Each number is 50 + 15 x the weight over the matrix's rms, rounded and kept within 0 to 99. Layers, rows and columns count from 0.

# down: layer 4 MLP down (transposed), 1024x256, rms 0.0586, rows 370-380, columns 192-255
# up: layer 4 MLP up, 1024x256, rms 0.0665, rows 371-380, columns 192-255
down370:16 44 58 10 29 43 37 47 55 63 55 63 56 42 55 38 49 48 47 25 53 68 66 54 59 33 28 65 46 38 64 25 53 75 44 48 52 50 65 23 54 59 59 57 43 36 58 50 44 61 45 78 53 45 50 37 50 45 59 54 57 60 57 54
up371:54 17 56 29 21 54 40 73 44 60 56 58 72 54 46 37 90 48 33 64 13 55 61 62 29 42 73 58 59 76 48 59 53 56 46 70 40 41 28 26 68 73 62 80 32 57 38 36 59 47 62 43 59 75 41 30 60 55 09 39 51 60 18 53
down371:42 74 39 50 47 53 63 66 49 27 52 37 61 56 38 46 56 22 50 43 62 52 36 63 74 56 55 45 62 41 48 64 47 59 41 46 40 61 40 40 26 51 45 50 54 39 68 49 42 37 44 72 33 45 51 60 56 47 62 71 43 52 29 56
up372:59 11 53 28 20 76 33 68 81 58 40 65 62 42 49 61 39 32 50 42 35 65 37 59 65 42 68 42 23 29 46 79 45 58 73 77 41 55 43 39 58 71 95 35 55 55 60 63 52 41 35 32 68 63 25 46 39 24 47 54 41 80 51 71
down372:00 55 40 79 42 69 34 65 38 37 28 39 71 18 31 46 57 59 53 63 35 62 43 81 06 50 46 23 08 56 63 53 44 61 54 14 28 56 58 36 67 83 80 48 46 54 66 60 48 60 60 54 32 53 47 64 32 60 49 42 57 72 43 49
up373:66 70 58 15 58 44 71 42 41 73 80 39 54 46 59 68 62 44 60 79 49 77 32 71 74 58 73 34 64 61 44 45 44 68 42 37 38 79 33 63 43 64 62 34 53 39 55 50 46 50 38 30 53 36 69 44 16 52 12 53 47 72 69 08
down373:64 68 46 68 33 40 43 48 51 22 60 54 58 36 24 34 63 54 46 15 36 72 53 61 26 54 85 23 50 61 40 54 48 66 76 61 51 68 36 67 70 96 35 50 22 60 62 40 39 59 31 76 53 63 25 42 52 75 61 62 47 56 67 62
up374:59 44 50 22 40 57 43 57 33 60 70 52 51 59 51 70 44 32 13 48 45 43 52 34 48 77 46 62 50 71 48 57 31 47 32 32 40 44 56 26 66 55 48 76 68 45 32 22 59 52 31 43 40 69 63 30 46 45 20 57 39 40 30 43
down374:32 53 62 61 54 18 41 54 35 57 52 35 50 43 26 45 54 64 62 34 66 21 47 43 76 33 41 63 31 41 49 36 34 45 63 55 61 23 49 77 60 42 37 47 54 44 40 52 12 62 55 33 56 25 41 21 38 53 53 57 66 57 72 36
up375:60 54 41 68 78 50 52 41 51 75 70 92 57 37 55 58 81 45 58 67 65 51 36 42 36 24 65 39 67 38 47 71 48 27 41 74 46 50 13 41 42 52 73 46 60 60 73 43 57 29 58 49 69 33 47 47 41 40 56 66 56 86 45 48
down375:61 60 59 66 13 51 26 50 28 63 36 65 57 46 32 56 47 48 45 31 58 49 60 49 46 60 48 43 54 34 42 44 65 61 47 47 40 38 66 24 30 40 55 68 39 61 38 39 68 47 34 37 48 73 43 74 69 84 42 35 51 24 34 32
up376:70 55 46 47 52 51 60 57 24 55 49 79 37 47 33 53 39 19 39 29 64 62 56 65 38 53 53 11 70 70 49 33 37 53 65 75 33 55 40 54 61 53 21 49 47 46 54 34 69 23 73 33 67 48 44 51 27 48 56 77 53 91 56 63
down376:19 23 50 43 34 26 46 60 47 32 30 52 41 56 17 42 49 53 46 53 60 65 70 53 51 37 52 49 54 28 91 72 54 16 46 51 43 67 57 42 30 24 49 49 51 49 36 58 44 89 52 44 60 36 30 81 53 42 44 44 66 60 56 33
up377:63 12 71 30 56 42 24 58 79 60 27 51 54 76 72 62 48 39 42 44 61 64 21 83 39 39 47 27 89 41 63 45 52 50 63 74 36 66 30 79 50 70 55 46 44 40 48 35 59 53 37 40 51 39 40 59 55 35 52 55 48 78 65 37
down377:50 31 52 47 63 81 38 60 55 41 30 30 40 45 55 19 65 68 49 21 21 61 38 80 45 24 44 71 61 40 86 44 51 25 47 35 83 55 60 47 27 38 33 26 49 47 57 31 36 38 31 40 49 37 48 57 59 66 65 53 36 52 78 41
up378:59 39 71 49 41 39 61 52 00 56 74 42 51 50 60 49 46 45 44 68 52 73 58 55 31 69 33 42 55 58 43 49 46 40 39 43 57 64 27 36 41 88 53 60 59 70 29 52 53 60 44 58 50 42 66 20 58 71 39 32 44 28 43 20
down378:57 47 75 46 45 62 21 47 34 33 37 63 53 44 47 51 69 31 68 12 74 62 55 46 56 56 62 50 29 35 48 61 62 63 79 32 52 67 57 69 52 60 56 43 51 62 53 26 36 34 41 41 41 21 33 73 45 59 73 42 52 57 78 50
up379:57 48 69 60 77 48 59 55 63 25 33 31 66 34 49 42 91 61 49 55 31 50 48 58 36 30 52 66 55 12 42 65 58 69 50 75 38 66 45 43 11 46 63 34 32 55 49 57 64 43 73 63 58 23 25 32 63 62 51 63 76 40 41 61
down379:50 71 69 35 66 64 27 44 74 57 66 50 28 57 54 58 38 61 40 88 43 43 53 41 35 66 44 53 35 57 38 43 58 52 17 54 56 52 25 35 51 65 75 46 17 38 49 59 36 43 56 68 44 75 55 83 61 21 68 53 27 74 71 47
up380:49 44 87 43 68 80 58 57 54 39 46 37 42 37 58 45 58 72 54 56 52 63 35 55 56 39 31 47 45 51 78 66 25 21 50 68 47 64 51 49 51 83 59 69 53 44 71 57 49 58 53 54 42 58 45 35 50 90 52 18 46 70 33 61
down380:78 23 58 43 26 55 64 62 67 43 78 46 56 66 48 25 57 60 41 76 75 70 37 35 22 48 49 43 30 59 54 44 59 88 54 74 46 62 63 38 59 60 50 41 49 46 37 67 68 41 77 26 19 36 63 35 41 32 52 75 22 46 39 33